config = dict(
    qk_norm=False,
    beta1=0.9,
    seq_len=384,
)
Each number is 500 + 50 x the weight over its row's rms, rounded and kept within 0 to 999. Layers, rows and columns count from 0. Numbers have three digits each. The size before them is the row's rms in percent of the matrix's.

# down: layer 10 MLP down (transposed), 1536x512, rms 0.0377, rows 1501-1535, columns 256-383
# gate: layer 10 MLP gate, 1536x512, rms 0.0391, rows 1502-1535, columns 256-383
# up: layer 10 MLP up, 1536x512, rms 0.0417, rows 1502-1535, columns 256-383
down1501 098:437518479533562529525476424587509590493558581469546546371530491454402533499450478507520500509445461493516444496449442511523526536460454510509450502583510481402548489510471550473559571563397505542517475495486493540526573511458507436525412559499469403509468512494510562419576492486431476509469475414453457413464447540577457486514507441514457501525539469359494454437460461531504459496424
gate1502 098:457352478391468454516485543491600487499481449534429536502538527483449588501505519425453502519438498422507567503438581480495464484540589456489498562574528575536499521511531609556401493430442545416438571644574543456502451508457505479456517441465524497511544531533522483461480528520459391443432577489505492488493443510441563477489433514449499448430577585473541450485508509550521510467485
up1502 094:501520466581543397490452393399560446466549474450471516443545515505485583530485470546610514505557466476396472557444520483510515577387473538458500543549587572468507515583378507496525576483519460479500466518459519490465550516365619480438521485425516393553450567465529542453569479490491513458476498503456557428567568631468512527502555498483602572473505476452478384502559506518535502499497
down1502 096:505463467437558539447480587516438528504514399563560467574431583488424500491521438487482507475566506480488566523501505485412467385535484484457500486505413536462443514440505505501493516560378448504495599448524530468470513466510534480556463512465455519585571461535499497577390457448548405518556452455579523557544523376542592428509500497508417498535442553481514517510454590495449490546476
gate1503 103:504538491537493390429552494472493382527500556483397475593481531468498464518396459552543481470519456531555498567427566524508448516587497421622546532423611513460553461485437505448421585483332558497549575554532468552522540502651507486409434457571456509507499440425563538541490455590528420468421526536529556525436483530498543428490479507482485544515450545459442502583510573501595506514473
up1503 104:462484552559537525563452429556480474561455479541505418563576514568544516493555632454546456476484567538512556445532568486544514492492449602551497558447369521407494528498481509523446488483580465497529410516563554481488446454477434472607468408481508573470447528519503553605466507461444459570452457480564463415587567480497542456513531422453513509464482552491504508474416466524527522502484
down1503 105:608452560409506491521487398573555453507478510455434465548583487503604479596510508433485547557448507561542501512483500525526467489507449507417516536418501459499554576561516508533488633477473451480526530524434470493506565518578501463496461560512501553553494433422514412459481513534478458435363503511498529549482500573434464469535507549505556464520550485640488513509439535553521647518497
gate1504 106:522514416414500627509542457481504529556510473501589471486553473477494484576573544456512517496514475464539409573514553596544425497464363500364467557488500480480502527527532598514627512417536527545530535584537496494513413530498491486532484544481505457502512488514516461496520477443486388524458485433416440578428525465482391447523442528590530559521524503489472522459491560411535521568513
up1504 101:494576501421517442497484417459590394493476460545527447392522596480447454468511553547638410426530537511470476499475403564518519460553489500430504523591497541405461470546536539515451515481412598525545535355445500489526451512436575519467554512440508369495439522449394525528537497465473411558512589516483523500553455447570563462502458586550536480528522568463457445550450527505444513456424
down1504 101:404534508551558457488492549523473469522544575429541473456484527563584468465445516462502614568490558481412425481499523502500539494568414524354512444493485511523502487485456471505552509522531507506536543598540545603530560495528571489492402481508572533557489540399541515479500436538537461590360436509455488492469377465581506531503415479380450491568527504378420565530513397529512433515533
gate1505 100:575494445498499492622465548509501481522572467520539561501436548480581489388461499492511511454609503512515494527450475516454492553463589565512487591573507509426517511619556567531509512505508470552500498442443475490459526525504590493440584502453544544490579495509536584451484480539502498496525472570559486425441485483468540498475502489520567482450523562523536387532511445516467394504557
up1505 100:479488437470455537540506463513496545556508481530485508467509494465549553497453474547521488478569457516487485493592506521494529460382548518536499503481522519569502574573526599497420484458458508426507464563500481349562496505506447504567438526562505606523494524440591427499565472441555461498600639543512568512565543540483464494515528454482507585449468457451618449562430475513590502480531
down1505 100:479458499410552418428456584576484474517456554492505504435416520483557472521553587521569521455557541485542561434517596477540505490503480479469472514473521593538495602473529568524569457539428450539533498506457479498531543549440439500522494525408522539586532480493406550473441540450491477491569466452482511389533432517415491490498566477431544491462559477527454498555538528428478548435491
gate1506 104:467579473319515465435525481416538504474455460506485415461465514481580558436431452501438623460510489502510493554522602606397550523535436572496522601526517567480496457507520540522467546447516545496541512508502467457475466503449545404423514467555521452416567516468468549628459553496528344532473589529451528425454540515511536521515571471530485579527509475514398547623479533466426473382504
up1506 104:555593513461398541585470489539525487451546488594372454446482507547514484463488486419479540444505483517494488441502519566546432504606542564531526563503475541548506486470467532475486487506477381516542483450598512483533469551513562529511461482469582490512550559528582537552537465469479455520468524492508501393539515524523606428460584417387511530448454478520542464557393571511423497530534
down1506 102:550486491562608467496515565482502564525500547521569485473521505626536448516493563510464471501451505494474495422541493448513502482411503444498528523477520538448490538399486374523525472554520550488504522497472450465536515562516450499477503521527382471570544477482587519444516505480525504447498567471447530512543522516558402531475480551504456449496587515646471538449468450470485462545443
gate1507 103:484537416556499498481522486465487512532526509541539505445394588456494517484495497567523490418520402445500414460514452582466476515563476526461507574421465397437446547529473523550538447484575510588526490528543420562555507505525552490462524569456447487462462486553567474506485521493486516465503496425506470543598536445507484554479601640606391573453483528533499471503540487529459475410430
up1507 096:478457548508514484550540454552600396476582615524505482521571538473533517506386431488560439460499529520530501538576588459577576466468536507467594458505567558565497487447470485587496469601531418417496535424346446476489565474523465539492551520485495426499412505482541467532557468450498498670514514506483513437453514584506519461502500519398475526528547436536568584476488457544586567612555
down1507 101:578600521537553548484477574467435437474454493531437479515527449558359474512510534426460444456556486457531370492502515519468469551572454480496423482483512480447555539513431491434513515410549482504461389511578517539503461516553422479591452550490465508529546439406477508551492557546406500455515501436539463536522526511520494561495480529519513441499453602207551506517462518519476550503557
gate1508 107:534465583522598562598403421470482538469535529475499433520422443558529509470496540479525472515481514573440474519506436431538464522528564545523489505473532349529501508456512524515522580483570544500500472551443492461495525496549540468530481492527517442589467562501581423553526485487457486519497515619516542449425486534507501483474424524414455527443497495442491527451491527555480508564513
up1508 100:572516507473496422492597569575566438465430499532489588469477454419536541444526483539499468528545459480502455484519563454473431398486430607444511618403523505561565540446466405486523545618507510636480431464450437484478523503575487498598394472509571509458422532450440513614590401407469503581524557475553496456525502494640522429396442408444418536511492525489486419389449449512457459470452
down1508 104:542492517546548493464431462495522482486506495522598526526517582577454464567571499499457479474480463499508422461485543446513575547546525450474455500569545502361426513440492433487506485515537516561482515526491485466561505505499527585435532531461518499558498400482476589469473529488401496472474515551460477457586481599499475490488443596465521427408457496463560515519531540541530523499481
gate1509 098:592484465547511527557490512547462461514471540445471555494495470476483433585536473445561461584556487492520449543505386555486477544508488490442490532612460479444587526498500469640523373452482540532477590507584398501564574518576454511498527491532500474541511498515506522510521542562587489490489414489464518564477508470423431519558410472478542475518567467481420500564545458461422474513488
up1509 096:531483504569540544491530626518505458513391455492504488466442467468500490504473511547439495502500439463543562548441572439513484509485519566451522565476522570521506643576500527463493515454452515475431467449479492443522484497469482476473474468404498447455556547565524536419405409542521502470493567532511540477441471431496466504633491566615521552610457594503459428494533451520510393537460
down1509 096:516543545538623474447376441503561479543499457409566445490511590523486576387443526442452550602523465487447504479469554478572466471469516527572515505509483479512437452586545469418514587478481492488591526511459484514446508561465566561473438520451612509521549488488483588541552562446403478512443515459567512547481463552452449545457465523520548404409501479587513437533461506541447500523526
gate1510 101:484496526478435554485520590459525520591545433539393448569554523554565584501420362506334491554460500487479518544498504490573483377490388427517486462533479426384479503523472484507430516504537430488516553519539485477508418525492491457499479542589611502500560532450479531612544505455440497480496496510467497393569546527564425515589387548511595562518514471477510358574378484526485650512422
up1510 102:488501439477518491550486546453574527500533493533454435457530590506607558527516535461483566534464507425473520473551474564551477519487520493490532469414600572597529463470499491461565548444614413479517478538371531515384434461487573356552482582483531623480556415517463500511510528504635484495477536501522489533507431552501502506439531535572467573450434500495563606571505448447548553523573
down1510 101:523486511506501555510505513566488568509513497508528491490453477549470455564503429467500519530532513495506536466520513555607406520499512479539523465512453570523506507509539542530462523535446435437481538498511511531448475461382506459528474527607598426449588539529531568570487489453513454478427449409467497472504452477526579533463482459597603519551484536487542544454572517530400436411565
gate1511 104:511435409536456507574597480502560445504545379503470547454546481470504461457461545418434533538569512604539470467540408513513531566552562507473592578509501516562518409540553514483603465473448513412496583541547521448564522501418533456504473502466467485496550498503506502432418495552602498505522548518458576427505507560516545459422512448459499444489518534467542477605565495511555494498560
up1511 117:473530407426531502492616458504496422572519423591442539423462425473498545555437440558421536514545525489500489455591512563593512417566468477487509495484485527614516514530494508477492414468476514384482501479518536470509608489557487445555411506558550485433464500450504482447458475475548487471541492615571481450569496498555417523505600484460471526476527521511479493595486552441438601488499
down1511 102:466494427537573489499445458509524392513416459433424504509471459453384466521503577447496608453488595526486604490559412471539542453551525563471480483379512489617497554506535458474451491485496469480579469493452488550606492550507476569485578500458500438442578475535425413413508500581570469482517455430488544523550420526513490466403501500461513343513498464537496491568476403542558458542571
gate1512 104:600543567517505470504522463544468576473491541548477524552456529409503458505463484541559499551518390450405503550523553470545418518432449540429466486512552528500511491505429482547485512490518450467558576551540400545595438518512576510462424510446509500454497455417494518576473418558515477565552537538478519481552462469540498442638472409498556511443503496401556423482532502600521455562454
up1512 106:413547488517509521456562561428498450581445474507518523411498472516494617453423476545462475499583558451564436463491475561512434512440513411588540451459497455538468555473489483576541555546526410513531454456488473459430587536402473481514523526559422522476458532505434538508510465430568511501521404531539540490565521517407473540472503531459360500488513541459525581520438528495516491437405
down1512 106:553568593534448496480498533482511481456450479431463454524441499521403450441444476494478460475576474577513497505558530485496616495535464505556441579572496555445481425481433455453483523462588509517573427462525576521427524443373505483501641501478503483531541611511575414477580444529579618622441496523513533571513493442445454471538492486493440441584464451506433408544480540562469531487518
gate1513 098:536412496516451527550530579419445517471405479566397589545506597516578469525397501535483547465562433516515568431418500490530520539513558613482454557580460418479456523437531475459502622415592443567542516591548422496613451483529463493511392495485566402609491539511478433530418559434457524618539581610482529515369499590519502428497557544586440563496444534485436468478527496601553500471448
up1513 094:497508463570446525499585464550581487611377445582482552452452460562501506531422530425603594487504536444464519493495502456394492571440488514502550522526476528531426534529502520506510465586439443491511507449549501528413518602570540507500524448525553576489512518498423537605429526344583539573516499565430473572533552520493469539465507492508417492502466529454419590507507535494498575537467
down1513 097:491488453413495579433491483540407512481476549515585485498446557549486471551511488460487467498473492541533584512482498468490448489489395499576491559549461517531523456500445532541406445450432564452508430447578517583519523411524562510517520496472495468475500522467567511418476511499592435442443497438575504442572443480481439558474446384521532481523522538427501491556484545447469504509474
gate1514 098:554526449515396546597469503506460462527555468458468480598568475391504448518483413451360601515471474543553474474526507472519466536429476464530420465417539538458465494402436518534501536434508425510525546479607470519505455513478489515504464542560562531497514465493554539514478559473489497491451454476459467502492491484479344531521525484428508502477530511465490469425442565552501527490520
up1514 098:473571435447414512499455517433416557451441518511478548479458542506532445481549452539522508554435471561435469540587456471587561444503510458594521473450410484533452500534596410521450600497488469527542588421525536560583540470539534403544483486570343489481408537472449471515474475480547522581451502478498410555581550425536449531477471482520432532455495449512478560473510422501466475426469
down1514 100:476406483483491474529472514530534469507493561464504539590490469458542454535446551448494454493465491494487583520502505583350494512536481459534470584492514507476579529547434525434504477499465575469509470551516504505408482451522564489507484550472575545469504584484617510472527514521396515491513492438591504479400503581446492505551453507526478517417413492403492545421541561511474508404619
gate1515 098:591439504475483535477528505477522457446494464588496491461515447499499579575526560506489520554433539455511427479613627577458463492472514515415530508548445566445466500529507529487516592543527530526454438542534429434510538525410565468530532486458431530563539496437560525447517501400490517489412556497426521457510518530561464512557488560505570441523544600451577475475513418483494546577428
up1515 102:482397558470552587509496566509460437474443551424600528561475386522492490484500572434422477465521558534467501469399466545432472588532554519528440532439466468502542559572472384482461529450514516527537503522449447496500442543527509515452491546467533484471490550527528471533488474501486461511517488452568460447498498510433472553470557419536444496570481412483582423392410433476422409517437
down1515 098:534561510427499506480496554520448547559475519431447515479518516443466501536465549503559476533579552518516475514534535540549536382482509510516593552596465483509556519420507485526556486493558525546486527520491554442419456527475572555463423467499416549498414402467466531506443446416547559447492429596411413504467487419466484498436593465531624463566401457535449494395574549482475479473525
gate1516 100:428475348555461507435451592548547509539484459469508501477506630500502517542444492494453505475538539438546540490525463474572396451491513529493484450525557560521526504527464467463512556484550476391434520553509535404473569472485486537455475475443459521571540586556553481499455587541447556427385508492431488494440450522494477486582441452487523523471437518437487511566589435429510526494575
up1516 103:544435416459552469591476464412503449435608497386555553445472478522502489569546442489499470500586537470549444523490502507484493386564526544520540550625484454543474448544443530408509544503496516575426438485527526506489438486399458485443464441473540482537436523488451446496397506519553476476500508427455469510420550463555590524520489555458479537498484439447509518528396566410556490572483
down1516 102:415563432534442605491474422472525554547494456506441494549409442504535449363562380459509384609505492631415560540581541424463516512531541524506413536499482486588472433556439474489511613524514499447490520443558397484476509499425490490489509447461582526446524483491457512507449570471609407550551550507508443585464552538555526521472523531538490504504515529566541552537583518506535455460399
gate1517 098:440457493535461498557508566516540491487568448529439529450385587461621547486544470547455538515508453545473508495423474476474511474489468562537505506448506470535538436595578471457507593470498525524432506516486526438489497525515491490419456561580486502555499539504484491507455408472524520490414519521377532526399486546496432523545466482487490492453471517531447575494439450568588520538488
up1517 096:512437576443479553563524552474593521444573444555446482550507487432428563449530424458478486583467500566536492563453474487461541532531584484576433447471510508496514503526540463484486535439622548594521478545473357487485462558487481594491480516486639509459497531506526572495553461546508552485443532479500467475495498470494581411492468568468602507417527537522500466416502507564604483497453
down1517 097:513515421509563424452440521515511512516567476526490509484560388517450474455419590574573472515522488533452614543450509589495483638480544468496455494517492503476516491450565496495498557550566548406527429446480529477458479490597504468511459461472548537519405499552483477493431446426438538489499517496494507573469482569461462499476434478439546510448538385450429520512467544627592514439491
gate1518 100:474518466508436515494500522434381463436470467410599505562478413494674512498556570558543458447525471533494448586505495503602488455386502547546461538514434469450577530492486532484450533443521491516534547591507517440501427485488509536468488498455502462516404446504419431490444526587592506480547469527531502485515509583461443563494446504520536475471564458516471576437438562487471408464486
up1518 097:520497439388485491516545560463530476555574506534428522463436517463506415481436520564431457481484487572479481528567510517543535430586437468475471523547452526551532508479540462573505544490490578533513417476401522416476510479506518510513481474437464603504427576499544473433554510428538586361574438503502441453430535543560389497487477528533455515473527461488437417397477426487405521439520
down1518 097:490526598467509498573496507526565449451475499484485543467516480500580452477525500439558503486540529493517497397505487481514501573594575558456512435469483498533453503476599489492518531571609458494483476543559419503474456524486526487403529515479505433540511516474560507428512499570497506530503496535543453472550499554482570436432457536463535438576593478409546513636561520559542474464473
gate1519 098:527473561547537465421496525580525543421557458498431499383624562544543527511441395430430471488555519505436469495489442535498484539532472530578498477499565510547483450519418515457483477517352545503491482500517511493443515557386497475467613588491479550481556469454531526524523431486525449463473430466490454417495396552480459503481619458511573474543559480438486473572560539455441463512545
up1519 094:430473538430444444509438593490496352457460520493479450511441576477513508507396485465612503508501533448494504578481447511516489469554448476588524448491589572582451356434395489416503490464451483479489501571556493560510491457476399486546454436570501401501466528436535552546538527479592423490465562473382435465437511469477431557484578538516505555491493600447489545466537552498548583555525
down1519 098:499534537452534464528605476474521555523592611481479510424429439563412525417497623482447448522504466484521514472477564499496489430478517545436528446515494479495434562503543481537589500482452610563556591431521448502439569499491550442534534394457447518519525382532470415484537433458432445564453482462530436445557592528530507570434461485528548425432489470577444573521547498540575473429539
gate1520 106:600413524494481535526481528477501437454497530460454465437473501473537458518437531487462495516527524570548507520461474463506448571501598424516480528508436514439558488567511554462517481511446574511557506501583557437473543468478505397540538662469486459458510488503441440487402484558448478456367487478516489458551496548476524503578612535537631511500527475409564381499470531529517531445487
up1520 102:439458498453500465449537387443443511528539444502537481553510502573512511456513477547501608544541490468497482478458455522504428461499592462506453403503470464535523504482522577448497513524555481497532466484605590603590554482495527508631437534542508399578550531546439531436435447653519457527375468573492510500446541579539546520497511482464487598488544509532489480461602440489531507465473
down1520 103:480470512485452495486540536496502551452435526467506550520509475552552452534549401433505538485471541483554390519557578465480550497569494512404509549547487531497477526484549543483424398521410425489453491539433508469555466520511573543449533421511513503520469537506515490547446418488443548473452502481422517522490618437506494426487467557514604574548572498488470459492489480535531503571394
gate1521 102:433532502481371430539532486545517406405469528505503483538507443507490489552544504482497419533498474517351524503486530504530425523468549462492498438541480531538534414523535501441473526491530540463422544509537560544572477544560522463517448449501543448468473431475545467426487543418506498596452593469444474537387511565485472460456535485455531428535501550394537487534420492541485364530433
up1521 110:428549553390453526503452436501521525440440483505465482420441414443429448463506441496523484474463509594527546545467445457593503659571547436550529571519434542446519533557498444349380506502495495490472525456463463499533480526556496432441497578609498484434485548501491490474519500427457507473498550528437531496499583483537539555459473474463484437560512551511502631583426551573499519558530
down1521 107:568473625489514585453524545448460497522453392502547469502515475581412514474503439496525519455411550523541503459429470509420426508529580572508535492455489488506514397569516464490496503550540509501519448462560570553560493467530529449481500539539506570535500591531503445496389408504486516426553467458586478549524599463502471468458484512534622468532598489432495478440473527523471481566499
gate1522 104:504483520519424481550555498480432564524572578480584516593483558419528500494529466420415387498585462419516511524543417600513475571579456522492550532545486434510555463477509503498576471463541572524487568492519453495533465558467553458529480496455557463420556514581487496459517470502459503553547554564538505525436538485476418557442515479524505635598548483513531499513474487508562529488436
up1522 101:549484492484446543603563588420479535530459545536434471483514394605595537567444532588507505564413524538437498521564463543440541464476513468432538528526543496453472399515493477545509549522479482552514551480531514470368473467595457472567625515475487548593532545462445483486536566422410471524570549508477433529355451447482516528476514549541481481532485572515508467580463499499470412499564
down1522 100:471498579586442387447505419472495478455512553511454525562581435453548588512456534456549465497556502385544535506513578499611494541511509503496503518475534448536401576467469470417423463567557461504434576525580423462567498490523523471400467540435448424547575608531545561416483482437527524608388475573512439538545460578461473511501451484536462417473525445477530573484515534464537508460529
gate1523 102:515407500455502478513537424444457505594450498572468458564494502544470559508549471544452411562528455530402516416585534542542516505501376489555437509539477526526491563507493524557457580474397515507472597555512531515512453519445470471412474441550500479583552462487554458529505475395428427496491498525556459569452477516439566416558421660526474453441564478370516531499435375508478446391434
up1523 101:423495526437433560378504510504540534519587515505536484497430399516511489525535511517506462554432536497548451515470463435411488379479530613527534433455446514548455575513508449431619493566575471557532457607395464524509473449601434485565488538512652531442501464539474511486534512561513477503435478487478534405500425463520485445477568532446504540526478464519486428473516471501494426547504
down1523 101:401489609509458616519498513391503492476451534444533538469438524471470552448449497495524464472498606487514524515473345443470481557478529529526524519565406442500555432521447464568519462474533425524509430501530529445493320436432507588504373486479479545469373441503517540499507483533571484470551509422490435471495432598469445462509528523447536479559532553618488478454431536481461540521605
gate1524 098:472521472478493530484515577465501614506469523462539523550478485593537521486499412484444422389649455556536386463521389574562475540494557501485606482589535554574426530541505513487507506443558511543527457485460483527493448407384534451435505547485423451448527467483510495499497574507458385541500590486509434513428551572542493464428535476473586449591461518495541420585507554517510496493518
up1524 091:426471405540574543504564569404471427477534580520458448471449586525511549524441448559593531446460547501564364484443490488565507510436457545530612526546553472561532495414468471467455629463519430469526439535537451521514534476520487497434534435508459524466395542527497458577486432441510462514500489535507430569488499527467544587483546549473416451516503506482533583474569459544488462394520
down1524 094:504454490580482518482501488511560529450495530491587523479564479499611535513477595479457458596467497507583599561504419537535468579397484519453457536540441555475409484484483464537485429541553606592559471432501492499594432547489550470414456550481420481480560522724536445500474598525495516417478545484514493545464553518534521521496430538510482562538506489569524587516470532435567534504483
gate1525 094:543521394486434517515557579501493565514530576562482476448390432543509541551433440524450521487442367446601487467463510568390483547550548513506544597372451514528402493599450514494522516467430482448463483511479549539509477496488515550438444612543501426534501515519510541455538528479513489552492516471450623427576468459492487496492471479550504509487496569555443532485520487463541521499443
up1525 087:448497566462513460397477524487487507379458517372514419554450533477427629532503551576556372498539498392446518558616552451388461458560517445404551534454483438566480518523493538514433423507566483547456489520401487480386450476439564448543618497497426466472486521468502528485508498588473473459462529418447442523481447487536465541557498469526494468524494519475506553544531409428593485453520
down1525 096:524510514520517573470564518531524540509493426604475511454572492456554501492456468443518500495479502610478527482443500563580504506465539550503490440545506504447518555464475495510627494500512534486522504549521508533493511593560441475504525474480438421467508484477465527525479527421501544476452507574510487523462568486509482503473481506571426472513473472293534519426496450531482492470526
gate1526 087:445463539504487487575405483501538468519510549379406501527443440630497471384500527441546601482463519552464486518374515530393498648533461539550491498487534473524579559545558436467522568501501532352572509489519513546494563504564498487461490409476516380549480445519533510498615517438464522568506562450559557500461437465511518565491577559371489500432518448489553481421506455499487509377504
up1526 083:539535453525565586436583516490509490470584543458519413414471475462530467546475516581456446491498480613534553531461510537581586535490575513498499507544492502546433514568447545611446531548464603590512472441570505485439470507539443482522438447506477513478429509445514457499519491662542508536518503442471486352574522518446506465477470472448565535529495501498528365615495488579475504549551
down1526 081:486540484545474516520465474543500465518472498510518519476493455547516543465574515497561513455553511546482476552463551470449375532444544362529529516551550476479529499550476480447487533576527567502545491559450479519523518530573487576465540502439550468498559509525508574515529579480522468434420462492484550526578495468556480505460577525420422490516466573583432567447527550505478541519516
gate1527 106:532519611529492480589546487352477555450603510518442522577558487492499436451500523463466539511482533501523514451538607497464566467437453453489443440521600493439532542605436539431533414472427517490511535464521488478510432551463513519523531475431538474516458571462464461503550539461482504480536561526416533480587459522503506513455502544565589529506522459448650495530515509542404522474538
up1527 106:549511645534522580539531607568560573498450523544480380507485469471486438592502545485551428562478480540515495492455424454571542506535443457490523419540505530515534438476509491495535516620432526499572499533471516569389489481364582415519488477446502496473572438521518520458586461521492471514523569500496561518387607413468481555560451397520511487532555566482486583498527471496566477456529
down1527 107:438467481571536560482533423477511526512507514504540531474503464591501478355490446420457520429462521503436498501464474513485542544366436574475512644470476543443422549533472471526538462526582439514561525452505436498458460492418498502422449470623458415468494518537536522501566507466435521513460483550578489470383509567570451491434516553552516529546477526457517405542465485450460527499500
gate1528 105:504539495581482422567461487491481467511538465622494499445465493571496557488500445534541496404553468577550447473475490469516528440512515480481437491544483465448505479408462583386544484456484485496378461481522476466577439451502520433460526540581510449554564611494557533412511523428550562465522492497454602497443516495461445476553506467471482557509555555436621477534418490536597378510535
up1528 107:485465517531407562501538453576477532439473488486589478614476476537499428446573683464497492461536488425478484507526551507632361598537469470467518503545449524533516540503534469546516570551483551447509469524497423466478513598521496556498497489497402443497513489441459427533522461510539497538461541507443470524509615525481464554499530482404438494470567495507493476506526470499451584558597
down1528 106:443481426497545555502516516526528576458462551556548395592478503524434543501485476567495487563510459521582474472549419445528485504472494493512597509441529304557517504531625551451531448541463419526494410498440538407443430511563578555473544548485458469503520485522527449472454543484560507477498481540480551548552525524525544534537443508470428504512456521493540439503502535448514523626447
gate1529 106:500435509586545596461473486532562423553486492610531503500593542505508585553513483493414502502394396562503651438522524524538446435496493542554505438495501451560434478624537509605508488459504510380499425431504457413496535500508509549454510480622502570482577620465547479425476557528495526491543523537470499536521448366576476390376429522412581463527522497483515462431470495493510482462526
up1529 099:541476447493499448554537534470558367596461508569514428490483531510511508527528519552348473512606479537463475535464539487449469454473465560456484505486498500449418433471490516488504564416495503490456468546514516470616483485527537546520455582509458484501488548544476542468434425512474553491536593562587495454462572464532531450589488540479493473483403444495503400409399490541451502503440
down1529 102:424400577526592473558496529571358527417452536458420477509529492453448577451468475547465553445441514547489563526518490550598517536545491521663524577504595475445486505508400421534508566596444569469572526488514477453543500540456500476467567472571588485519525527474458476565469581486539412470476327558470467541459466539531476472418518496588412448507557494519460532421568533528514538434604
gate1530 099:523521503461548588455547498457481462454512479445549497428451459461538504440520443488360538517435507421484516453529448585420417599446526521502457496501612490496534485463548494448507438610517577534543532533556430490466526538523474523540515586475464484529571498412496518544476626414540494531518572506511472560494506520428445470480485506533469582530444506525545516566492452425479523550477
up1530 096:509499488489560522515498490531485462458465436556568374547489555459496449393583451356515429471430488547517465412498572530490492444588489491508539460483509498583523522520509570488431472488491435437569405427580547534434432536617470466543527588570452506504368490462601503449467461572530468486422492401515516455501497404568395490467522473484466554539401521473506516543471528552473385559472
down1530 099:582537467531493518488583548400418549479465558547556519476506418512423522473472457497480504445495561487360473524616499506512539439440510490453456485512430478557419500479502338494590461476505568617542643534497460518510498528530480526612456500464498453473559514524444442571474502473463508560483433502504464542417593461456490502482526564491505464474564501368449430619526430450562514488466
gate1531 099:523520507555496543462446473440479518544437542467541428497527475587493563476446531642483452553589480493523492420510481535419400483529527424563511546483546522491579499510471442499554465444341560553528550575537549458506434558558512469495544514474407487493484490560423445495396490441529456502351495543529469511538582431574502521491511513520449462482550538467432552471551526511554428527521
up1531 098:521493533552621444458544526591463608642482474428432550532466447393492470523587551548452572411472462475502501467511512516480514496466413530520521540519515464462589442501522500507500507532524457445573535435376377547423531533498468529395377524539586411463468445544539459486404407485585389496480559529564481562397508532498575458476517603439595514508617533497437523380506506534520576514499
down1531 100:487473539470472436519443323471444442476459474552493564509459567495448509481553501421467537558527488537463514523575662573548508486579575474446470512520532580515546526435417480512480531415632446423524557524571578551510480532448528474473543619462526484497503514524517477497536454476513562540474493539457532496523459550399578504474491459584517634401444494505506486516490593517536465622522
gate1532 108:590498536555569519443551451369526485479420447492518495485500616470539570545428511486540497492542408479548501505441550546448513497549632559506589503516542507478490489452385491470464459489428535540537486474506490407503585492428620444549457554514536487494528543419547567476530484523538447488463457492395474458494473416499526529514452561428512473465498605469449543503485469572462503506500
up1532 108:526471490524535471489374511559579450515514430477547497516540495561480537631579487478485536432471563538480445469516370503480535559457484534430491510469516542446540528550470621491560420491425492462490489435567552356469501549508527502519557543395562556485522507407462547429520551443529527514364502535514447529531450527478516483483410539467474571529578531510496575451476507467522409452506
down1532 106:434508469526447479477413501561442569423493523502571406562483556473441418551604510471486490566580482476461539510600552502537473571520508556498498510575459541451501538503522561550469506415467463473534477548448554557544484483488434555491527507424426506533438532457498480517424497551402495578597521459542540440557434502533514538527528530488498448414500484508636405462530488564620534468461
gate1533 079:477479525517498468503453473438561465489596524506587477594446435534490453505542474442528407428412528470505437508598534463482511474498488498438459425454542516507420581583585418519519450591541499492465501505541567473491463432588410480412537492430458543532494583480401549542594446533517538466489480345542572569536491477526429380499505513495474438399530427488475477541469435488446414494530
up1533 076:514595471519580568486558447452489522603483508457481495562600465563501475579494593513509545540509534514493434498453434582561483512506483553555524442503454490480550512522457447547412570462426534535532477412525462518535549523528450472539563538558475561466485475533493463489568517494524485527489367486540433644523495523527434501528556490521486462572478477498417471611590455433445508492517
down1533 077:447440512514466536523483569521430486472527416551483539507492678481654500434514430502484445547560497517404566477510512476442531579466516512479477559477542521487522481492537517482531549502492509407549567531537497503513515618469518431498441497566533523514523497527554546501440467493512460517456536566448521382473478513430513496569508439541578585508500586489559402463465540482487543399480
gate1534 095:478484446454459450462479559505502477380487473537526459504489501466528465499438477563575546571430504489530512435448428455473497537454526524486493448525507463524435507517487533421514482491537456514534542553575353496488464426559473483428436401548480555530613455519482525592483522536479544535511588505464477507560440654460532471550461485436466514543467542453511407497455415476581529517408
up1534 091:502454522465554393492523585557455516460590442532579438485503497429541479466447427568391545475468397568526531419552511554430472525506551468449485431447517392409521462553581494413540482458476526487438447398392449482445504516568542529510451567516488561420443500518552483575434508446489504477546526529506542512490642474536552451553535529491562509445549528456527495604506497528487450559540
down1534 094:467471439410396422499453466453587459419500453540559501435492512489482570438562549469520542536400474534443457613431482510566502544451496531500442518475587443492476544435483429450516519476422461517530534438430514417528455548561397395492554476537442521511559533448537596560472505447427531547509574479473491560525430441464417525485476435501541466487488540468515474440510457545524496582563
gate1535 096:563507551585493468497499455406508490577575578587366554603500433405479497413461428446406423578508528530573559491414466506560494579558505404617438437488427571558504433613473602573445545457486532473530539460478469541548478563490489478506450573479557477439396416451628499534579552589602524468501438563395546534540434483490593462547507555433552554426541483424478502495488587549491487499476
up1535 094:519465495533494549606501545464544534522455502441650544552503513548469516520549473538504580479508606527535556510502525522502567545593548523466509494491571494552515492383490443579517455546356466542533413608505596570541510510527415478502556615587505573585510474518584483487478521482583456577539493412504499567467401448476406530410525477567449510530529558480522517445516442396523501516516
down1535 096:508568550492501539498516593466443568538514536522488572468504459530621550560481451537471546465512546433466504546518362466625457473443505384494452565565560489516544506539511462531420544485466536567499436477449497452513596543509553479566443408455475412485458525457469378503538517489538565542482516484522545509569533588488465547457532393412502507508528566554459491445495497487470558492501